Weights of a small GPT-style language model, trained from scratch on English Wikipedia: no biases in attention or MLP.
Each number is 128 + 32 x the weight over its row's rms, rounded and kept within 0 to 255. Layers, rows and columns count from 0. Numbers have three digits each. The size before them is the row's rms in percent of the matrix's.

# layer 3 MLP up, 576x96, rms 0.18, rows 316-349, columns 0-95
101:155090122162073132124126096143136087131153106130099089150172111117120085172121105143156115147067192108184100184133110104098133173164058127156079117149101096115130078165154088124064173191184121103166137165150091182156120113127092150145176138190130118109129146141148083093112181119131114147
087:181161165135124091137132109153043155124137121098103121129146115112119156097100179098114134080164124149143039151129129148120119174126132174173139152065080107139168134088120114135113186156140183156103091091170150129137089127062146180134100141138147165070191103105115125174158121193146108097
108:102141180082133205108106175084097125075148115098158092140112102159112137123140120124100161091125199140113125100172136164137202112095180191158158178106198107033164125141152132124122106125119114093101112109138160086124091124168133144109161171141084156130112156103142169093165111155129106151
101:099169130123153137161186144099096126110160103066080097196140131110115103100197149111157152146092129122171136132098150122150146123154115133085067126160138137110084120109174086182120139052156136125160106134064152186072137107115097049147137136154176150118144096108086117160113120119199144093
087:111209133128128042103165106138146135127154177118047151124118133160155115109151133083116105161104105155171217152122097148034103108129129146087096122139123155113088136131102116160114114093179134104115101161112128131161094157152079134134158138118079145204178108154145165135159178129097108114
088:167147117156145138116083132120142101116153093120113160181091129137183155148134101089151125222065183098147086085073097113184105121167087139164159148129135140108078148121090092146136109090134169119082132169136069196185117175144138109118102114101160149136099145153104152148147161091107103193
089:127114145121139130132105165095098047072148162127127164060088101141179147170149150142146143155144117181134087127146130139092134091131158136107147059095158114082100141150091154127119114145157044126150194205141118130181086178153103116186142155106134142068126078133094155103146141141089130094
096:062153165132106113159121107130181113083137166090230092101126098133174117143144110145121126144133120084126107131116161118152190138129066150110126091100097106092149149098091083138095140108118174161186120150159139102145067150113096128045097111130180147185116123160142167133185184154120146121
094:114124161137146156128139133125085108085157097154155111148171110116111087192114148148143101143192111123127067114127190083094160152152110060183089179137119113105129163159102095105144129129145121113124155165144059154096045085171167128179105126136151136151181103098167122095167081074120084147
092:085124188112148165146126141168130152146115158123171124202126111070051091176142121144115095094095148040132131163094089165147172128151145126146150171156158101111130145099153150091104163141129137129147102176139183095127140090072168099122129155104140131176114155168027138144158100124128156113
105:165127057124153081145134123183143055153118123103137114079138155127145152097113142115164075147063141127114134149066138135113108150117098128122159171196161155194081097154113062122109112066154117115172101106158097116090155174156206116156154115137132151088080166067124125137116153129129139151
126:234102145196105122145120088135132122128067097058065102146142153115174146125101109109162123167143125093143100086168100124130178063086159118157139150118105145163126168149139156108118124163112160189190145118134136123120117108185149164057166130165160155112139107111129116135144138086127168077
099:178128119082135093019161131113080155106082141094164128119168107120174064167108137102074116177127161157116121118136139187137174094098104058127150156123126183096127088104106135110136122092117084135173134136133107151103158148157111143094156147175149132177085107173182141169135158152165100116
115:125090145135156138086130149158132131090106155083090116173147114105102139171147068104102099181145161209106119134100163124096120139133119122140129087153161108138121124107112134125113139232117101098123122125151152135138237116119048135183048124109153086109136190098130139103098098157113111159
084:091162146146169093125115132132084164141127107076150106196104091147133067100159084145075178138114123109098199146170104185141137121128141122114113161144127156194092122152103059106104180140055138115102152110139138095081154125153135130143123158134196115086125142211159107173131096127168108130
087:170162113108127180136125140142163153159083134153102114176123124096121114167151158131141169095161131103165115109070102143142130019151117145209117174109145147139081172093191147101149191185119174100154137155122141096127091115105132132081152193140110146127115103100175110170125074140175138142
084:143130153108057046142111154079113134102111111111117166084083121102044090210144172122162130161113138095097090097094108103163101122093158100124204139101147109140121087090159129125143128144137134160117183170178097121108112147142134111125114172147102130131113178138187106122159126072116118195
102:136187082112136132190178069122104087124183184160147111202122103176131119104137125151081142199130139120045106165122163093143120122170156119035180131141111131164112129114097138163125151128150133100130075108135109111143119131131134129123167082142089124125058152087118119100119086139103074124
106:089100132089086112146064134063142168067123110112107170139123040163102132154088185095048154102086118109103155163176152155143117170125148131113120132116124107133159092122176156123142094130134117147095075157139111144132055109112120148123142147152063104136080116123048108107089137117181126135
102:136114109073174187145126055128179171121106144123115121142206097119173139117145139060143148114186167151119131140132131111064158091184171145127146113054130143144126118118073072114121101080134114137117118094131120098136081161155107058071121170121087132153103141099088124100130167154164098156
103:130096145076053099112121139173098178073129029169124127144153153124113149116130116088129143097128192130103130182130138108135149103144104152118145167138136131121090121168117142060181157141188106133150101162104142095119113129097094157053063126133116148098080082132075155136160093086144158165
107:172064139074132109138114084097108089137119188180164092177171116146110098107121177131141131101046083187154079098122141159155109125079141149101109064124092125150128121114102122157135122199111140088118097100180148036150184165105158106126120119133120099144155102127107165145152141094142120106
097:128105087103115089084153133142114074169125121114151087144114117190121134121099146120117127128129161143221084149149134144147122138153159120158081130088157049084095156106143212130099175146142169120173085120156121117133090128142151115176115160076098114122034118148134195122145122070112168141
109:134143096158148175112160162089117139113124072073125129126141110102116165120122171111129132175158101150183150171164088155134059099169151177104087162049139151163131223138127122138144162088058152136094121119094132161117101146144115139166138191131114147100135107134129121098107131094206161075
096:178147124135127154110197160149088155191122124129149173127136102140130063155132077105121126116109109133085141096131057115135068156086111125183090126166153151160113141154143101138166213192149152106147129127114112116220169093093068162128074139144134157113154093083107108110146108154133159144
102:178117140097184187113125074148152113097056168087147183146189153128166120141167108158157098150173121143140105134146094087072135114081160078109118109100136163116078102122091139100154087136174152095201156090148121120150138116109175133084164118151148189126125137092162107075134184135160127117
096:145117116162177052124080130166153130117060168135140130051104150129146129137104116072083139093138130146155139128241141098114167166115145113100129089123151198161126166096145143122197134125102093151125144166172139135127129160076072155128119139121170148191089090126114118133085122158133106106
101:094101092184174077122134143143176133114120118128136158164127169156173088123119118127116143132125154173165133110127149103102102104079121113143079167124127132082116051164095132141121134134080215192184107101091133143167044130134089145181113134188125148110083155119105101099090162096078110103
083:118082174143155101158123067149132143119136038131217146153170095065163097169173071131118111096133154098092119106152157104138123087139142150162164130143116132098170098139105082146054160173079182158139146122156154107134148125128135123128136145165074156164108111065086113138155115109092162145
088:120147075116138075120091169138144087113114085114157094131104154118163089186124104183127171120124072122172117134154140089095112143162058073120148090174143047118224117147119149060120168184113080137139133103150157102110161102127129148140106118170152146167071114131171116164124148133143147132
104:129089124165104091119166101147130104126121109095115116081133098112131147149110152101111136103104140175080105081064070146085112141056105179185068106161152155166115147119100123123115209207137179080171151133097079129158147135111137152099089190118136141164129094090104170083126111108102152121
102:196132182112095179144130085094119119110111105115153130110149133056121097103145165147193083202098106187113111123123151090119135081094093121120173098147117110105137114162115143150110141182135129049143132131118177078185168196105132129105161136123127055138134124123086109151162128097139147065
094:100149160148118093093104150135142167098156142183127115137159116120160115191101091182113180187150105119081080127130092162129097106141160102093159112135110152229103137174121156155175050116109132118141190212093190149126141109119094091118123131127138146143150176132099117152082137142143135089
106:096134101128096137197138157114115136124183082090118155122165168081153079107129136119152110110084185136065093135144128160139091111115104119141166152114123162146180153143071141130076129130142192186130096209132158126067095121199075112179166117127162143116117089101146125118139166099177090113
# layer 3 MLP down (transposed), 576x96, rms 0.156, rows 316-349, columns 0-95
100:070125116087155109132126132154155138095122067179182119118177127146161071113135176135077160102107143115163090086075085138162140154148148094180153159174097123104135066126155126080119119121160142119157153147092117111124101116126128147185186100132063109066150199142140126183143082099143081146
086:156122142167156176126102174139183141165163137195210117121135156120130104120139105169144127126168115132180208165162145131153133119129140153092099112178111153096122142107180127146132122149144112104186188162075089177123163176168111112144140115069100104181102136108112156091041113129122159120
095:159121138169144090186140078143120132186119112136113166098126168096136126143156142084167134140129040118103125150045094133123045168162116104121105129119087129210099115133099140131138155123141117187136152122103108143135174167060105128186130106112173105160126092120096070159070112088134112126
097:220152158161133108177121165169163135098082083101172067110097106096119111136146098103164101121150119118135176125171115167104131127111102171071131124128119141125155062071131090129144175122171121069145152121084095135071158127118097171123102154162155180096129093152110111083158120185139172168
091:121153096155082118132129127114081130155089158113121101113118126082106099121149131183082120082112109119127107080153121098087112088136118150183145147103096062119127145164102143111172143156115127152145087144165188111125197042117174114182154154117126089124087105084159130104067066121151118217
089:066091144117131158079164106203114133102038146170180140152023173096142103095113156071163191099147129136131110078152115116108125135105124114173137099122136104147184114111144138099144193149127124110133123076117098114165147138143147160133171154148132079119138167125121162077135088114142149095
087:123131125140115127090156121174104184187107128121169083168144149137082137100082126146138125103127129096104145151064129153117105134112100126172092171083076123128167117102177158101131151103093119110129064050136119136086138045124155172087120103132091077220142165147161152110110104112170155164
095:120104056154134105127118139168107061099114094203081181148148099140105159120097191192134122159111081178099098117156098099106083103129085110127184147180144133133136113134131176107129071160128100164101162178134172185101117144136175106142169156146158118106126137150152149175131101065153105130
102:102189097087084146068113128157124106084177128123109179117148137129191153133138122163102128154211112163048203129088103133086174134104184166139113125138173128181142075076128130164129094096134082125118171120154118148127066150104187169133115158118136117146136098119135094109112146146159105114
085:151120115121157122111139132069114080100125106147114110081173142161178150106102127118114203147164156199123171149152139050098147146109120172095097124100110169156118123149076095203169159074151126136137155129081097164135106154154062128125112075121115116095163120125186148113090157124134076064
107:126119135102097077162147115215122074057137116082158098129084111122122122120123192112157113173082159132149134087145101140148121137145118115141137089135162132201132098146082181110073100109150129143165128082164096128078160179146083157058176125067100136104092158128166104148107107147145164099
137:169123117136122071192089127104120122119068063083067127113104107118120138117108133147135155123068135095131173138159144103139130107127171109143153157143059150121133112112112095058074156130121118094207138112175125152095137133139184154058151033120102147110116097054122120137119119108134098098
097:064142117135069162219171106088161199192116151128102160101116105137099134117183151130103104133136153121082142109098146114107140098154149157136163124085163107124168132101138200114128105164097111117146073107083211129141103106093119123113138098122142091048124105105095120070129150144123097156
124:130125127118161117079162095111115153122144119123113087157114158202195109183145167153082157087085180160103087144090067121117152139190121096133130149077204149127112137165121149109151108195158141167104157170134131114132134046118129119144065136100157092100084184111104167145139092130137138118
088:132147162090152118130120159140112110158101118119159106111126131086159134171123131128124129149139114123195126156115070127144134129184134102108171087146099099080117145208096105145120109111150137147140187131167133164107073155178119036137076150057161103133125114158075020104095137168134139169
098:176106173159101092116131149143088139156138097153099130068122150162223125141114105169110152145150115111113112098168186161069116157139097151088162108122073153143241132118097079122075113134117054172116104128133166136090156063141125112154116133086118118110129152145122160117140181135122097123
092:127160112135153130099109148163158112184105101127164107168146157123119142105095083147063078148099129135162188165124162136125102087209116144083132129171106148127150177190073141081099173165144053141143114088138118160138075100113131100120080087108161132131106079077069132150166098139086127123
105:144122158138121158139186147110098045086119122071110119108109121093080169135162113126119136149125136065160123081099120127099107139034102142147122054117066066128147082106194164117104156066111118147135169160099139160136116106135112091102073146085128098169122150141170140162100137175115131109
095:117095156180134076130114118143135136202189115167141069092143150140092113146147098086157138152135098095089140111107128109123194150078153164116110150111140168094116069116161151128117176129142158141172140145096071130124212150166131132085142117120095128180045167184147139162110099170103110093
096:128041186125068141112098165152162131121148143111091152142127069141137136145101123131130078078158116152122108101123225107103120101095155064138102130213106125101102107167118111116157114150211231158102134124143106096114130113144106169154119118156136128145104150138122166122129105135068130121
097:116109117110108095111157118112097128147104128169134128075117091120131063123169110131129181139237077127085124155114188152080149105120142142106131152110123126115064085154142105097117147160192158152133117112081055092145085128104128175076111174120124172083126134146135131187098090130199119155
100:143124133188105110109138118134198155110163106168129173071080168097128123151093167080156155223157096109126064145136091143129091125132163152155077140126117161144159119135134111132158102164157110167160134131081166165135151150119058142139100131159091151144167149150125106108108141127156043205
100:121142097141097143144111154125159166143104068138093122150172163121170112161180093093147170116137176123127134147102155107125180107101106120128136193136121184139183146186103146189180175132127128131100144166170117109102186111135060136119074127145121124139219156102125073116139107205164140157
094:157113151136130137141150105145046158122151119161174144159081129176191102155180122111093125100141165127070119108157137151164117168082088126158122094129135026117142062121147127163084154139161141167155182178165143123105138151137164131119210067114104112084136150107145149132158122113090108161
104:117149122121120107162167149161129176144131128130099132097080093132143053131133119140090151058149180173110125090138079138123121146143124103199126100103143114159163125183127074152128174139108117121133128089192139134178118059113126125099088209141132182182101130082116073062137116111157106177
100:136129180108153128118125191125060075172105084118139126095131158129148103092146139151177126144119155097149133015180180147180110157123143113114148116158049107088136148137084133090168098142090097184166155105156184116113153142199102125162094160118146103155120107130090154100116149130115106133
082:122133164106081189143181136081098107089167118120122133211125092191127141118126171159203106130118190151077107158100143131122123144173135162151116158092111105152127027122116127176079102117141128114143097086135120136116092065151116088145125151166116112124206117126118133114182151115156148160
107:162098096104175109156118119118092102177153164116133162138092133096106115135104056161119173072132105120138156106139123134073127167143089112079125139112121123094106155105163113140022171084152151152102080149128089105183086104113141159130132061067133142151102135202081119163158080114151141109
084:121124087132142151157118219134152103166156151124063132137116087117145174082108135157099136156136155196147104129109153095161115176127153090180103114113171141127132095061180162103206120093192073108118144102128139141168118113160130126140129139120186065142088116124191130087082154118149128165
108:127115101117104173110068131110115115162122175043173099126098107155094116162153100131118134110124122082176096105096139138141150112140118176121158125075131154101163129130079082117211170112099144166080154094114128101131125155162123136145157147144106112154185137154092198189133148167040154080
105:144112103136133081139129139090199147197151098127158172101131163161164080146134109154116125077187114195167153144207108119160076136120164139131130164079129102080126158112150118160124105082107141120092113077109104134157172132091086164151109122130122134080076127172116113087143114177079080075
098:110116120109164128169104138129151113145096130119140227105094127179119168182164115114090107133116190085147118143176081134111091111166108085140117096087085066177102169133133109096164088096034118127121140129103119134127126090129144033130139095142121133149172099184125146134145177103093118126
092:136081108124141129190160073145182138110125091150142186134128174052091180072080074128122113095098120125153119109177192086154160126068160135126058121107085150109115098150147124102176137110136111155112131145093095133115113148110137121120093119164128134206124189096150091123147070143113085109
102:112105163156164073102122121164143108090135114141151088143115102189046096133133161179128146070151096106160143134059123126212106171121200114090090171166094100155079133144164123104127122096132107116086126102095061083158116159112188127148135123126120100147133161132123166138129148189103100101